python train.py --num_attention_heads=9 --num_key_value_heads=3 --vocab_size=32000 --rope_theta=10000.0 --attn_scale=0.125 --beta1=0.9 --lr_head=0.00405 --warmup_steps=226 --decay_fraction=0.841 --batch_tokens=131072 --doc_mask=true --train_tokens=821200000
Each number is 128 + 32 x the weight over the matrix's rms, rounded and kept within 0 to 255. Layers, rows and columns count from 0. Numbers have three digits each.

# down: layer 6 MLP down (transposed), 2048x768, rms 0.0245, rows 1936-1959, columns 192-383
# gate: layer 6 MLP gate, 2048x768, rms 0.03, rows 1937-1960, columns 192-383
# up: layer 6 MLP up, 2048x768, rms 0.0294, rows 1937-1960, columns 192-383
down1936:148146112186084164134145129105159149162149140102128151136123115069114114182180184137159147150165124158134126109114118138106136098122085102122089144129123142129111138081121138136127198113123115117111188106131114188142090126136160112171120116129119135142113136126145141082139128131150135104135142133129096121134102137134144120079144093187149181108119124135137147135097131070109115138143104040089152064107100131143147132123135129131065156148143133140113100129180113109145147162088129105113155198193128206122128138096114089134117110182117129097113138147176140120156113205143166163
gate1937:135105167161142161111109098174033184094115151019098138126136145128167036105118133145146116128089115132098145106095103099161168125096141128080139185052171083125140164088165072158127094164100140112038118077134094118187136100156160179153093191121214143078131123163165141140088129138101139135163138118110118146089098118131133179194124120118118122056034080157176176117193163156108041149120099122157157148100131134120148154150112117166163119205146097116129137127120194162062134102170128110107147153174132155148140171146187084109089215042101149143183125123171119165116099123187124136
up1937:103098132144112097142180221170146119123073126136121157127147133081129114128104134132140174095142153103121173144165150072106112110124146188146083165121129131075162123112103162137077135132139113141197195152142170145116128138148126095115103127138104099143122095100084088124180137128097070198134113083095160155169111178184132133145117125133132116122119111067133111137153141151128130129123151135172136115137103142139109081093161120186124128115119115092149147147145119112197143112110109113209112137106130156107125111105095117156144070129134133139071076193121123139069129111162173128
down1937:149085127098125116077115154136108137203094105065182156163117118122179131090179184091086172129094145124135133117121150060081124093100091210064130167122182091087118110109190057127124112129150110114154100129180118166083112129114124143148115190117116148086102083114129116163136173138103110085142184151124114141052130138156109072166131149135097089115081120096117124123165147105140080120106076167123152194163123127084157147183145109166161108098086165128071119141119188123144102136137093094164155147150106103157121138179156126096133148113093151168117095094131153102126047146135169142
gate1938:144079095172146136151110164131101135101142123110146155180132099088117144087148149133128122105087083138052151151203160086141117107162111187146161194097126082152122120153056161115091138121104137086161227151053117142142139108149110093115096170104133108216181132138111182141078147099137143171089206113114156119134159154129147102113147178131098108088087099136129115116114159153148156046152130093181106178154119103138143127120064133116115089153149131131119086078159119095151117147136093039097125142114148126135128111146155098145123089133082137170147091192128144120094178158149122059
up1938:127148149104162149110201121104171121165177059136167107089151168146154087114136126140109126127228113136111153157069159105161127131053138141112153210151129128123153111099101072088081107152094181169063069099176168160209142144063128129130168175153131183128147140095141096083135150106117137064115135119133102121132092105128100136105085103130111171096146122118100155129141140123194142108132174110124130128095137140095102142142122078113099100087102137172161156100117180174181167135150118169155146122088123135142093121142110128165101224117195118148087128159132172129088102145173143143
down1938:153105171116118108140113147116094118124132121147110093101135150099064142109114153189114104138140101092119143129093112065106139165142128183154103130133115151143145061139137103096135127098121169144094134100141138107098097140143131118144118129131156156118160169161127121188090095140117096029114146161116158121148095102191128128123166108123113152155098074144101188130123176127160128100134094087210082164084099154110138202075169170143120144099091107216071147131183114145169121155155191114124138149133171160170115190122162140169146132139116178116109128121122151141175062154178198121
gate1939:125095057101144114122103059070104122150153149087103107184172120106106107143092149098149133094114121135125128155165183119116084143131153082101161126157066103070076103141067070109124098146068081176104101123147129088139154091164123170098115171085103130079111156120130161157094103136117106114118183147150106096136104220130108134121112139125128118133156134132112109099161115141125130120143149107098185131140137207102144174117067112122173098054094170146106075117146166110154140123177120129141134095122126100086108127114178176046136164106123112105154120133188143144107103097122168197
up1939:087120094135130090140129157112126154144122116073123148079137147130131170145095168135152087123071103108146147132153171179050149119119132157115138112087103080131018136129142121162096081136137145115190110133079103071156088157112122141076127145091137150075133124117096028128126123161083127088073135100115144135147115117121151123099049135120139117098144116054088100079172159112147109110102062127138105142091070089080169100112075094114117151112052130114118115176160110142110153097079093134130138109059119131153126129132134141155200124160101109167072145069140147073122111125127143139
down1939:100133123080103164157092178162042161109075131125120110093131183137063129128087132146139112146105129100102096130159171146116064140196084051089173168130102108120062117154112186141190149141156137168119129162136144162115158169075130136159174188140120119144183139104127115144142174132176101094127088153089198089128131151123117176092058111138119076113100101104151146144101150097159162083054092116087078059108154100087159113106065118135088074112121116142176107165121122136164070098121144094111089156129153110107206086111080094117138104140111080191102117167064119050120106097149168163
gate1940:149220120133162088132094113124081080140114104156134168128084141137111101110105074132046106134128129111171090101127104120088155119105063097125105225104152136080105187140127144122144078089097101059047131172115139146129144142195103169133188138089135159088151086136180146130104106111114158166129131195117132139122098164145181061134091112150165108112165149148149127134139135167104199203122068142132127128125031144119190128142147140137153130101122128132135176110116136120115120122115158119129132139083106143146158190122125194089134133123100132168108115120156094130148149169151149135
up1940:173132102155141131150132075172106078152084179141145123091133085148176131087150097094157146150091172108081167141161086157143115136116153082185134124076110146184106073104087116122115107129101140135076117120107076142150154121164096179089089118137193140143132185078179141091148041102112181149136132089108163103140081093103141142143205131097136166128137170069114164151019135076055151082181121106097147135147137155206114150124115140130218128136092138113146169117080137154158116138131141126112179141128103181131142141125116133155081131195185136101083120148143157142116094136124090116
down1940:141194122117053074189116165074109138114068131180120157170169138084054148127125118131171158102136111131128127119152145116176134083144073152176087145119143068115077070140125127106133117068129116137145128207127189136160103037109157094105195135081127131115192202108084126116175048157173156128102068103164107132139092150154187203161141197127138112138099170173155159116186154163062086138100181095149108145119172092131184147098094126099145124175116190115192175081109186158160122154166138119160114156113061113139069141068034089095162121176107080147110089116134174142113127061137200136
gate1941:119129126131051121150114149108159116178155144115111133152147185121111116075148172163099089151081085140163145115158144175130060143153138141132095109124116149138116149134166118121188102135120105158119128169130112128110130181110141115182152160120146156112098080058126107184121145148140133083163131132164141102098105185100125153169141112101119127145132156082139108169125129109133066179073101167095137116093136124141060073146104157128164125155150132179135124126141151104110148106126171103161116090167094126130119088145203160140123106150078142085094120124079114136069122162102165136
up1941:084180100135164129122136156128180139123141100035074113163177119147141071062136102115081094132126189121159155110145091115115115127124115104127120113148124116091140143155130153120121107136089142115105110122184067124136116116169150110132142160141136122148154189146156209106085074134117133196177140167143109109106145163075057109121172113103118117126087083149187106179102126128177140084107110179087161143100091097080187162118112088109095143157108139121151139157130165118137114144091115145096084112185121153109147142115182137157111114084084113160090105167122137071161126145035125105
down1941:104112087096093122169111129133061148094100146109152139151186168138121172138154136119081137128148147177160120158143104120163115111165127096119171107135090140105154132160110146128134105099088104106099155149159133126094127149170178148135139126072156134136095049133070122114173101129124129162140085103114119109097121117105162144131136124115091166143146125104081107138114209182132104165075139137137127170099151083130082083108190158133177110095133173179127119077131128095079109110084210100152160105156090120087099168143113102175149149118082161077158136152120109146142109132195157155
gate1942:133145089115156089140123128156149143105160146157148166155141148070131103134125164127148072119107104168172125162074055131146113169106110133141141191122137169119113154176191130102056107125066083139114099128139164112145153151094169143137137209081116166137139160098116162145123125135126161134094110100138119098096116161103146150181103119129128138105071109135172192171124122124118117141135168175148148132095087157081124161105104161129119095132190106127199118079190118131101081195145132113130149097161166145119186170104156177131149120062153142075158069096113165094112144156168110171
up1942:156114156103075125150041135107067130077093134132117085128144090111131149120080066135201132095094119140124106115163146185100185092158111152116172124119112197180127133101162123166078114104196123158130131128144148137143165159172123174096047101142152125150143150190099139081113180148100079092144191197147053157109122061100142128131101094159143144141119121148180058118181105125091185123118136125061153124133174153128092163087143157080127153139097141132118099165120098146081108113086123144125110158101079094125188115155103127174173185202208130122097097172109136170140165099083087113
down1942:088102092173100106099129091142097081154106103136119174108105152100117106151100133159096129125086154119096126137088131124090139106113136095135138163112165131134159169178142141138083125100153109119117154171170104114152134124129161149118219113169119132160088117114135131145099160114086081143142087122108122124145076115115153112127123169132089105128127125154188141131130165198139141098175152162093165141070128156126084099124096095160121163146103118142079076100054015131131123123118123138136090076066174163130086075126174118167119098121147182133117124117112147101116143121099112188
gate1943:144134098108134058157076169068125134133121126145096146122090083120134150080106147118105102136156120122124110119156119128106124108108146118098151136113103115099101159093136125089107174116113140142108181142094117156114121112138152152131112164160164134161112129086194135167115171120104085110163143154067069118154137120130121152100147146037096096155121146106127133122160104142102146126122073137132071145213088139160127172170158196171149126220122172219142066165122137133103166111134132163139109121228134168108144101153164162101123119106155113164103104029131139186029113134127121212
up1943:112063119058134169123191082079143162092107114165078193138168126136135078117127043096097067120061147002080112099125141126151156107124145122078128129151185133196149157145126108094094133189101139128118161087163113143102140136143096138122113216170110126080124161125137123095130094122113127145163163134108149120100178204108116048141176126090130179118109152061083102067132169106107134129132141139097112104166095049112152178112096134134078156148138132114168130141142116190035134071143113153127133146157116087112166146095148097146103099138094119140146122119123119155142123132158132149
down1943:141168154125077111106157117067177110115125162128079125165182068119092105139107108108059119147089110123090092091122128186163137075097133199078140122155108183100170144135118078129135162151174133169101156155079113129120141069119148179133089136180117169096136121143045101202168157141119137083120153092076140096173155107164121121129192101126130144091122116118124151079107116122024192164138125148046110032178156113160146144147161156126075171155109158164074116186111119179097133129184128118151202185140108119084103123156194100111058111161126120091134143169107129122153138093144176116
gate1944:141117119110062126128098072171116136136080067099044152090091122102155118101055062170111107138108130119151151109125146115227153100142127098170121153136075140096130102126166138146112101167144189093140105114132131110137133139123129176087169127140136049108045152119111073144106077132150107153146159142153179167147105112160116138161091216090145139071097113108163164090139122117158063187091099126102068146109140115171159170186178135117136138055167180141138096110195059134086113117117114147134075055106108100084098145090159087134131147143080138142111129186058076124106161087134147101
up1944:081093185162130117135115095158123152074102100078075124152147108153203140096129165131071080133108152109128124151130138112095134151134108107151123164165091101122175135147114165141068177099139192118119092050133090150149067101102138111151088110138198107164165109175193123098078194140096147078177125131092116163130192131168157085148091095138129097132153171096116120074128164141167144127152083053102177140122127097116106158129061136083124115124182094078135111149111095116192155123093161082168111139139108058108073132160089084147143122147133153131085119157138101191165129141127161092
down1944:142223170089166184102112176075104200167128120128163135154130133121056104146120149099133143099126129152122124154164090109114111102074154166118178105161095156092155161224149121062139097123144101067125110118144142110128164180112158137134145157134095118086206091127130163108150209156115118127139153143130129120140111122103085162121096030174140172126091103178132138060100143112134152124108152126109192066111145128103127117086081135144148152168194072112067106181135181108101142130099151157106108155167160115099175139134128089173156155131126117107131074137116118089155114110162135138
gate1945:110101150168126138101019081129142153117130132101103120144114102114137115143084183097141145093170139168113189094140186140148116170091111104111103147074144128160110140138141129112131121129086147062144114120120142221172080168155127124102125143105140153151096152121162162091176119126125082104119154160093106126171106164110095162117114104159108111156110104089163125133142116124142082092130076151127103162119123133128143176174173148116124174205096183176136144115040102166219148149201107106152116122149102146102149134173169132130123152149141209135136123151122155119135117103148202124
up1945:112117098113144114135097160164063101160159190136132125145141162122163176193134141171155098134177156129137132154138121140090133110100068089141139167158145136124149098108236140156168093111095121133124106155161093099172111184183116131192148158206104079138184122177120147127102130126138145115127106132114133100100135156096157110126142109115158171134142185153136117131144114128118149143107116107107131142104117101185189110167133114107100133121186111092159106164142103142084094168173126128161157137135122156195116120083065157140107129110129099173134168163175163132140129168093072172
down1945:088134079134122190138094116098142165133139170114156154108141071127143139133086157181127056115111108155140138162077236107132090102134116122160142163124133154066145111130126126156159158118122092049115112100154143153159118127127121119124112151105180136103138148117138138125145077181102152170118135117093194137138083138084070150127136163119177185115100110120169164126117153190090114190167133080130177179151153113152164124095147120121111145148153066123149109113107152109124140071184153155149130067117114156113099122098157112143151066137142162160131154118154120125103153102136141132
gate1946:149128138118055108184082181155120227108053104105169108151177144111178121157103174145142090119145141089117160119137168127172196109059142090069100135081162189094123088193163060055110082078142157152096098068130059125180157166129140073109119113176141111132149128100103155129057160101140168106179146162144112212095101195171117167173137188143110131102090131170091165168115142130145174143097105176054075145091084114187194168133124147116090185097119171128109097086141127179110150178118080133174210098152172184088166073138156108144103130095204183171116134113090116161121153154071201160
up1946:121124155146181107082163156142116094106175171145103147163161100052101134138115144145139139107108100153151173131152116125091124076095130100212104143117119084183139159147136124101074112146152106166124148181167181103139070129172163099132100159132074152127115094136167090072169103146122085068144104117109160114133151134149132061099151105093135127068077181121041144143127137108119115108116109123113177093070147146135184165113174101141194102161106092112097154159131165107117126162083096149148126136113123122113194067084112144147127098100164088101123165190162136118106104126143114107
down1946:090118153148092124085222131102185131111154124178157104124156091122183115102115115144172139146093120090122150133099168114141077121125149055132198171088118136131157113143122149198091070154119147140086127136115120079129137126147144072130136166145121105145129163128140075180138183139133133129152116123130197123127153126158121071118087153145130150069106116139134101086125201105109156090193118101137105137152105075091139126158144132108121126093096128099142136115126107159151209124149157100106125134177143165152191184162140000087061153096133125156146141064063149194138173135181203143
gate1947:141117095106158141064137191130166108132091225132127141071156136134151135066105138146114092122145143078109096152142078132155075117145109128196161110144135165167118141064090194112165161181125172112104139110128102156138149093135140129145131133151136130109140172145099166100122097097139149132107151123134127125104157116054217115070114123138107169136133121139143143109106126115185153122162080154128151147074174070131102121094148136159163130169104103125122114165137128125098165137140130136076141148114068143130168066123117131112120037088132129135140116086092175185134118129139150100
up1947:196157143075074136141111137111142113160108205170137164168145126059142163129139167104137143114110096171138157105120163065166103174138127153079079158150105100125082145136084175132084182135155125093141162159163094166153162186140185114131097083156163095123136146112104157182174112185149145112127095142109153137138135102165084099135127153100095140140144140088157120093087105164139139156126115107174124109092111126115111100134095158163109076148148108167106150129087119096096079156188160141132150079121174112154094104129154133160093149173074140146148080145180135112149122112138128161
down1947:093110132125153123126107156102183161127139100125117127111175154135129139018171149126131164107126123140086115132146118138213135083092160105063134137104146156169142080185087110116146130120161125139174151108142163135089125161127087119119141110220162137121141150138104093103138138115144142138170120107090099174119122106115175136127180169066049136136129079067160131171123138117142169151109175131123090086134167126135147078147172114149146144137107176145091082099141114126123124134117106111147134139082177164110103150113161125125164076112126110139139117127082150125132126166138204106
gate1948:125094170173153128164115127119175142163147148158117105122108096079133167129115149132131129086114175193127128165104133095118143118130156152172130083187187067125109110103150077124116084099177156104097156116192126168098143107150164133172146126144104158099133199119196187090077147162082147114088098178135090085155099161120143127112124192136166133125144160145193123133141072157094065085086120153159152131076103088156165132154178134115122115164108103162140103104096169222112152141144157153129126131137100172151166095110151134109131063129094148147194141146162122099134139106140099137
up1948:111135087126102103092157125133103142122060118116114149142122173119147120175090113209179142117115119117120147083159135161097111163116116127154106081111113186160081119143188150098130150131068176145149107107123117107144065188131112178140117111116114088111073097093122122120140137082100118138176108170080122140154121147135075150212120111073145097098118114140127153150098206159131145143104138160117080158129121121111085129122144143160134060127160130139143128095073107044145125119085129101097140091166102112085098112113119104149149136107144156161127096114176148120133088129079133157
down1948:091085146122121131125096144106129124118110142108128123122103125158103124122112137182100090135159096142155113185076145168089102077080147079120071126152103150107107149122141140142183155170080128107045120089130127115176096145101129162134184177103097090119116143132154176094131145076115101157121152091115183084144110145153102138167092162125136151120179146173105163181148096176109110121118093146085186170107093154160165101149165136177163139133135105137160097133152144099100135148157136140088184168107143136132161040096151088135093098154194092135118175132098111120146129166088056171
gate1949:096181135132171119138104147068114071131050118105180115201151109120123118099085123168198094147135101059133118125137150100108093122132122145123144156166142152109097122096088147116140127166175076143133102157114157161112124155074137109143105067122104129106133100115138089054180099162135138146149176097108140190145201122123191097108181109124142137143108122126176135118146152124086136142168138147175150129095091150095144130118181080137145088107142133124115137111107119126138133057123123104098110145140124173157131133120192084116106072087080074140112122093091120121176113133138117102
up1949:132116112130214116143134105118141116188168113104110121134132159150118174140134173142095123161175147089171155126099231125158045122135150114106097104136053184111144073146097159068209140144129144105098071138136113148126057107122102089157109162116113171187130187159129124176161118093142196104172123118199155089097131134125106157132168106202108166009224107124131134219155136163131108142146122147135130143090114215146140120145105163109122101140132078139105177145086205126152121115098132210139118137130161104129144173185160128103162132169127095085061113143134138074137080133099082117
down1949:179150132116099131167137113126163175138056110117102197056135127124163071114160164148127122144195112147164078103123105128107128117152194047133173092121129069175157133102130099071121172112122148121109125081113131105173105098157135140118095134118188072073106092137103135121131152136185091051104157091148137138098141097140119137145145056173152198112107114142125101135119159128176028130086170127110076102094126119164092083084103130141095192090158148136174118100150159108127121127161159192113148146120150137161124122126145173098148198141143108088102091145141136123100129106133119090
gate1950:093150118177103102080120139156172093131107149152097047151186196148094123078145191161115100075115114118101193120112119159136115132112127129066121152216083092103145145150131117094175117170255102095149127192104038146154125128150188102215079139157126116100165109136156091110154157110068064111131148137172163064076127170148102145113126098149098122117099128114121123201118076115165113134173110162096120118140175117122063110171160169051180143117152170150124132126152143114101108177134055138145103205130134068110158088134101136088070063175138145108151127185085106176154156162145118121
up1950:132076170122111098137142125153124152151137149155097125140131144163146154084139106087180059161143140119125107150060114100098128105143177164124124137080082104214117114069164102129110153091070111118146131122134165107096032067126105097148137113164131143157123114143159107176126121138086106099146179142138149117100094151122138142135150141113166136161171112111119144131164156168104143143177103131096059113169060105103129161079171097126165143110158142152165119126103117098148119126118188113184067119132117130083133122155143128103102126145099142097144097138158150132182120098117169134
down1950:106149103111106132167132114144084182162105127088157104171083122146193170060155119144097108168149161125128177127182110164180114087083098196121126148156106142180147175175127104091103110168171131158156181182124073095140149160146102173128095163168110224135133170137152124107170136121120084113112129131119144153090063159104089108164145123113128133150168139149127107148118107083188119102144151126159099252149117148098074116159170132113097156157114137108148115122094085138155073168117100107159128209159143128149141116115094033131126140108144127103101135089116092133117126126103171089
gate1951:102134136092116200126146147096145115137136156108150153115118073064111118146180185126141108108089118143126162136171073145114086155140103118133156103150163154145133134152150159072155118184146154126113126144138111136132139150114145113137110142099154119136101110104090146102062129114175123104136079100067184147146149169121119116140163088133132115036155118095161108096152122111158155109159165094127155128164138156156129117122099112097132125123146124096149163106099105162105124116147091135109103096132134123121033161104200093099110130143119171181163105113115105095151075138151102150
up1951:122113083129143114136139106109106080170088095144124124101104144126128089120168112122103133099150127088203140128107102176122090121085049090126118158090131143134061121152170140108101113139121188191070121135107120139148158153171127120139082160109132075104161157141118133116200120089111115085115124146139159129096122178153125126089126085094145140163139147178169158142104157148128126124130161119170150084092176118141174154124151136135025096178145164127152162095124102111111058105142105100117082103117054116203132148137187111120099151090146137182075144166133176001121163120161149077
down1951:144162155125136159124047108200169119153096174128113152133197135155099150182162105144165127104133123140156147095087125156152120112099179180097120100107088125068135116185141165181140115140146133197145144155122135119135163120152124142132100097099105139074117089144141178175196182144111141149153157119096131107138179110083153119067092118122099127112067120175105168101127114155105094093136146122138120189146102063188156103130128092181034133159140192132176156118154123128133103160122149139103140209163053140092149159162157122151073102121107138078149069126079172100148165093151161121
gate1952:139125149196105043074083133115141128134125107138101123136123115170120151118083163107108135101142139145149104087204134167122167143106137107155171121127133138149170138168142118098188157143142157194106157158101106110163093168194154140163091101103152147090167168101128115147123116133105130119128127151112116102104121122185075127145132191131105117168088129100118122123160094133130155084136168176044139117142146158120109157109122108113118093168170111133158097138151124080076130157050124188121144172175124112097159127162118104134128085140078116140151144147103148100111049120163144151
up1952:122089165149125084104185207179154120151130162117124151154113161152147101105140100157092075110157114150104127067090109128102155123159141198150141190041077122058137107185125100143143155131152141074116055113114175154120150077178075139169137155108187153165071184122121178181107123102137202192175159167167197137153053124134084136066103153135174106096120117157157106187128164112151124065206127093091161102150133161148106105117182121211127142092078118084161092164114151105183084076126126084111133124077142107116121172173140142133134086115156118059159093174132130088107132146122133123
down1952:132183049119121102161060161151086149133095181085099143160103134107168196119112134086080158151138084172155091093124116169089064124145163115129125147101110117148152109103137156152153118138159111086112089155134171138202090156111148127111138177074121143144169094125099135128179133181089132102120105172099061099159134111115111108177131109118079114131128155128062067088147109188112111133148140145122125224167158158123091107057158130134185120138137152109126208155128151115185052144142181044169174149156132122091104127075112163123182175085112187100115093096093139107137040108134116129
gate1953:070093118103230135055160153151159161140132109165076078144135179200141083188136130119150141097162088155130099114179110150053159135140149153139150150138145180070199149137089089182158086130099126111088123087107090155084091144149120138128134134086152117102142082161133113161142119102185097189080127096132092124143113153145104132036122175145144141202112087110170171096212174112181124117157103152171166121098108130115087107066173053103104085176125101110208163131122165132143057115135094067110143178169146120168135142151101119129155111145201121122118177114114116109159114159123115160
up1953:161178076104166138179119180161105110090149138122157119082136111072107144129105114153151067092181129120015113085143117124125179152103098064127146185081140109077136122079094140182145131125095091128144141076130191106174154202147092159103149160132120145146148139107131133131145129113168107096103123079166064234092144108149181115133139131168136123125087170119190110116158124128140121146128106169151074103176167108119131123122150111120134069089088094127108204136151131116170186102102128098133139135127138146128183074178129129109165072108100068141120092120132124159094075197114138114
down1953:100174110112088218072122105118098098121103159124116132084104124129132124144153135103092107134088125134147205129111114111101179139095085137107150124152156140082151114102165141121095103143136200126117192125141129121099143166160122147137085068203191163088071126166156131176163098148156157144115156081129129123163122142142117125107095172145157118128135146141136104098109138107124148083190143165060119114202143123086092082170214137158130127194086121149132108139130098120100160150177113126171162110134152140113123145123144126097105153134164102106116108143107112156145141122147191118
gate1954:135165155051169151181117165116099175114082160134096109132155143166201156203163166090126103145201131114059141130117084104183095091115119173130121093191094096096100160121146086163113199081098132069143152151164148145173075142084166130148114127131166085127150109095113141091087045147157147145133139170142093083176139193119135099169106160141107109033171138136177157118083085123152145097148107075086128124153164148125129114132150126107163064125107126107105104136160133112118163183122113119125162097109158139113105091161103139152129103092126101111096090209113127125095088141139116090
up1954:158130099076184145144140138107125123132075226132093134078164149183162182112119101050148127100096080031115137116085129147105094117096083090126158090106141142153115170125144119159133141099157137089153140104185114100164161116111093129145138073143158148077111078081038151113075112119176107157153108131152081067152094150153133094104128085140114122147165167135130093115075109064111148138150093145094136156150178121144144116163135109144119112146094193083128054154081129136129121105135178149142120135080134174099072123129135158094120102123148053168110122140079101143072099226140138041
down1954:199170132116163122091139163135191172129125134064155192138097093161157112123089143121078124170142135058098120185082148075127090127115188122149104117175127125139171148155080106126155104121159135111174142134172159124109106148128135082196156096149127144125130112110097134155156131202215089119132168122140124100139194145123163120139120108117154115134136183151115029146094153113133144147157118094142140105110158128122104112134161136096160130178157132137142138104074136157095100124147191193118171102099121142129093167109139143046150177124130040102126112140110146161098117081122118080
gate1955:122145174126119087157150164158088132147098155118110122169115082127155167135151143102104139156138143151135131167137130048111129066189201132140115137188113164186082100192156136116104045137090138128108147178122122132088143158212151117170030129149130098148137105081080083180061111162203129134145174163161112092131104146133150155114174116135088152123101188111166123152117179174151097117125130173115169115170114151132106144111157081217126094100153145149165130137186130134129145107130131083149114150137123130134170108115084073132136088100161151117135139138150090144134147086138123082
up1955:184129142091124118136109096158095167150158128133128111117161147153136101144066137151121121084096145132089125131151106100155076154078168101178131105074115086114158104115109086120134137132157065104104124142094140125171093077075129073125187100129117189155098149077143143078168178172152112112154134098152147125115118125130149118150114157123096146140159155111138136144122194140149073122121112088129167087159125171141131109104081109149145126144104149140114106154118148062125178121175156167094145166128099128122115155160105168088110140107135104134129213159156100158135096122160123132
down1955:154137099086131096127086083128153117175133178132160120177053119142155107145136086126118104086051127121137161097141121068151147146094094151125160106102112127107063136145090139085098097169114105106125069134109111105166133085161100129163127160154112103168182123107113175174137128121111235156088097167141178147108119151082079151108131146091157215167129145146121124102143116133139122114088188105102185112145192148101100179144064142123194119106141118099153114129153146130116113140137097107181074139115174107100128107153138137100161113114128137125134199147087128121150160152088114058
gate1956:102064081141094101080080135142088102120129143132102115153107085172123107128077108153126144069133151159082208168159137095095146129146132119164151139173161152157144144126095119129128113138080136079213125143093119147096110078048159125144142126151130062126142116111142147111149216119118114148136175110069089075107136125082165157074108147112126123106106183174132121155156119126135130131124104132119116159155120134120105071126162120101132121124172144099132106146095111181154173159136108114095130118180093123162102165101096118117124115106201130148174119107091122098104141096220092153
up1956:147205196126129103120119128137143142113144102132111120094132168145133109230169159128144118169118085103103077110136101106137119114133115122137059141127104099135117103114172154150190116150177095126114126168229136087106123156149135097164066079149164127039123141160138093172149101145173093136113122095152134158135147134145095111129086114184094157112097127112121152074146166116125084144110135141170095131171150135109100164085126085105088161123149184066095113126125225057099090100126092144117150155128092119101166116127109126099080118100110143176084130144160159149115107165080155060
down1956:085124119114134186077144155107131108124113190153156117143108130149111182048138155127111134107118176154056121187123126125101093163154123120108149118097147135137098142124070157097085096136106166078126187144134132132166149151130127159059170140124109080113125125112122163138189186085213133098126173122104105141100100127066126181131157098136136062166113171107117179083088123133137096129140102160102190159127115119156094071123172118143179090083107176133067068206076095166080198174180077096125128095165130108166161076186163146116192119168144143100130145166113096098114163125197116213
gate1957:161104070105098148175129163146145144174117076109133142138115172104163174110102143055144080133162106121091147146143086142109109119102171101173064127120151147141102136090132164142113105096076172134173176145106115178098108169181143140086136130103175103119137076135142100117154074172109082133119242174110096101131148117149140078089143102069166093102075177121067077153154134161106130172145094155077149122143096139155099139120064123146140096163070129090172152114070123097180146090112097063125123083135156111086061131136112114127129141120132095117107145135078125127143195059142045215
up1957:151116168120130182128168104141145118091122096112071107040112052171092141170044128104107132122102134117131111166164161159145134157148158114114068101110102064163149115108156122034170125132156091245157117134115125086121123141172201143126185122137159146100146135147122097110172117080204095128169097129137144165156145179152156129198198145144110130130167137167048136144120129105067078124138138169130063139088088092081113149126125171050150126103147093075072089089122066128094095077193124169124154138115089153167155103086106115115181151111104153115111129177130122126104105157080122087
down1957:153146144173188124170179137104162108124163128076114095075189101139121121137059144157129200148099144101116160150145129205168163099149202107093146137152173127137126106157143102169149118103096111114108118094108075120177097116180168127101171136085110107155118152125098148129121122128108172128091146112121101151114076208109142095170102129155131111137155125169103095116164087156123128016126102091119150208115094083116139168086150147128140121131113075074114120151170124148115114140093119147090085134114125077166162059123092108129135149109170164098101134121128115155138153105106123164
gate1958:179165157145102128189112105209157188157074127108132128139149156120175062140088176135160104140149112153084126116140116120107183155102185082118076102162119104191165084143148106131192089145121120116111149111150149153127097148202086107166094140120205121117128161146176138136147145071108147132115160108090162080154132152152150103148134115146157131133080145112089164109175165194091126154161128191139113134203100088151112158119144124147136089135171123182176070112156187123082133135120102122118118140172093163083043150161131079143087105060165153142183190102091053075166109140139113145
up1958:134099138119061142205109062152106084153089115124109117132150202134133083130116129138188161123089136174125113112084134130085157183167094087131129119096062140166137132146103137157192165072150132077114083092163128138106096093196107133123125113102201066152113101146164127115103100153106144126141193106140133111174142146182138121152174123137097141145092145090143137148175101080133078115132118130145109097137065133111092137109153132148133122072121089142145103142165172094090149049135137146060187128179145085107124145134092117130087094093121119092168160137109112207136130169152146109
down1958:130149157122122121087117117148142126153161128123131145117092214117089124136150070107127125050110084139093136104075174167119101176126127174117152139113109117105101153103091148148086192123142107099135063143119150124105149141121123127074196110099123130091133128193097153124122146095104103089140144141177085079094143128118126152076146106151122163172107147069175097110163124115195122125130094086129155143140155118144058175165169100169082107077064063032067093130151195063170126160160119088099159135152150142125122134104124135103120129162101136165137082170121082108144116178169225091
gate1959:128135145107109181172108194104123146147097093149146171121182145097158098087081104117132171065136184138122119150155172138123160128100123158132125174131114197130139109147113136135174167140111158098083185172066157124114152110151098159149092151115114138115104070150137190128131071126116135163105118110122137147131123150169161149143118125171149095128134131100159119114160119152165150129124143110164148136143085135036091156139088112082129190083143107143178165115139120136131087125128123105137163124163126150126159108116141149070199086129120136125084126146164230084133148145144138117
up1959:155121092145141082080137136085155126131105170139117137144158072136128137162156144158162101119139083160156141159147115059131097101139117143120135107144175136135107119105114097110114116134129126155098124123134095118130117142098177143129137144144123123100142166134117108139123145096090121149139104103126166123118141112115112139123128139070071144077123103125164111139129151147126154117132111134088114152127147120144142182080127188124098098112119154172088092097129148161106177164121100158126123157108123190069120122141157144126100090118181117112112117127149096137107133138131174146
down1959:116122148142123109126126148119103168139127095173132133145126071155222108135140167113143093123143170158156133140122093145086111134042156169180140122137106156160113116145125146127165151139140105205097157089107115121095108105107121215180132151058121173119217173165146134154075140174133089112101101170153144147112148080100107129072102140108114104100169107082121117153153159187146160141124117106120107160117141143156167112182161135140075162066164184182177087143124117145149132102142081059120120141075085099147131138161129125098140105175099143117121090133184195129102121130121145145
gate1960:134166140078105124085125125147096173133078200101139114091120115139208156149063146187169172089156093199118106056136178141194224059099131159173112165112112122117207139163141109076157165139111129075128106129111077169171088072160105144109087174105138145116172127089132142104097088111131120186129133183126121067143143091116135065151122117114124048112152168108170202089131102136108146104127129168120172180109116090115144126175191142116119106148124127116151201070136097147098140182153104156112084108179115168086129126191133091175131108151146174140133135200106112160132112123166070050
up1960:055123092148164164161126084142113112117129126139191026138130144176107140152191093116087154126107163160150160098143121124145151166095109140114128165112134147080139183112115098126139146105079162072124143163090146114119140151113092164153102137129155134136118168144144155129113133165091148105069102150160171181137104077142146093060092124144122127175087116121141150160159118150136177117083139164163130101140109105121172134164154089153109126182117132103096132141147120214185140128139135142125131090136207127144126089119169113098136093095112146124173136133120176076141164127110129154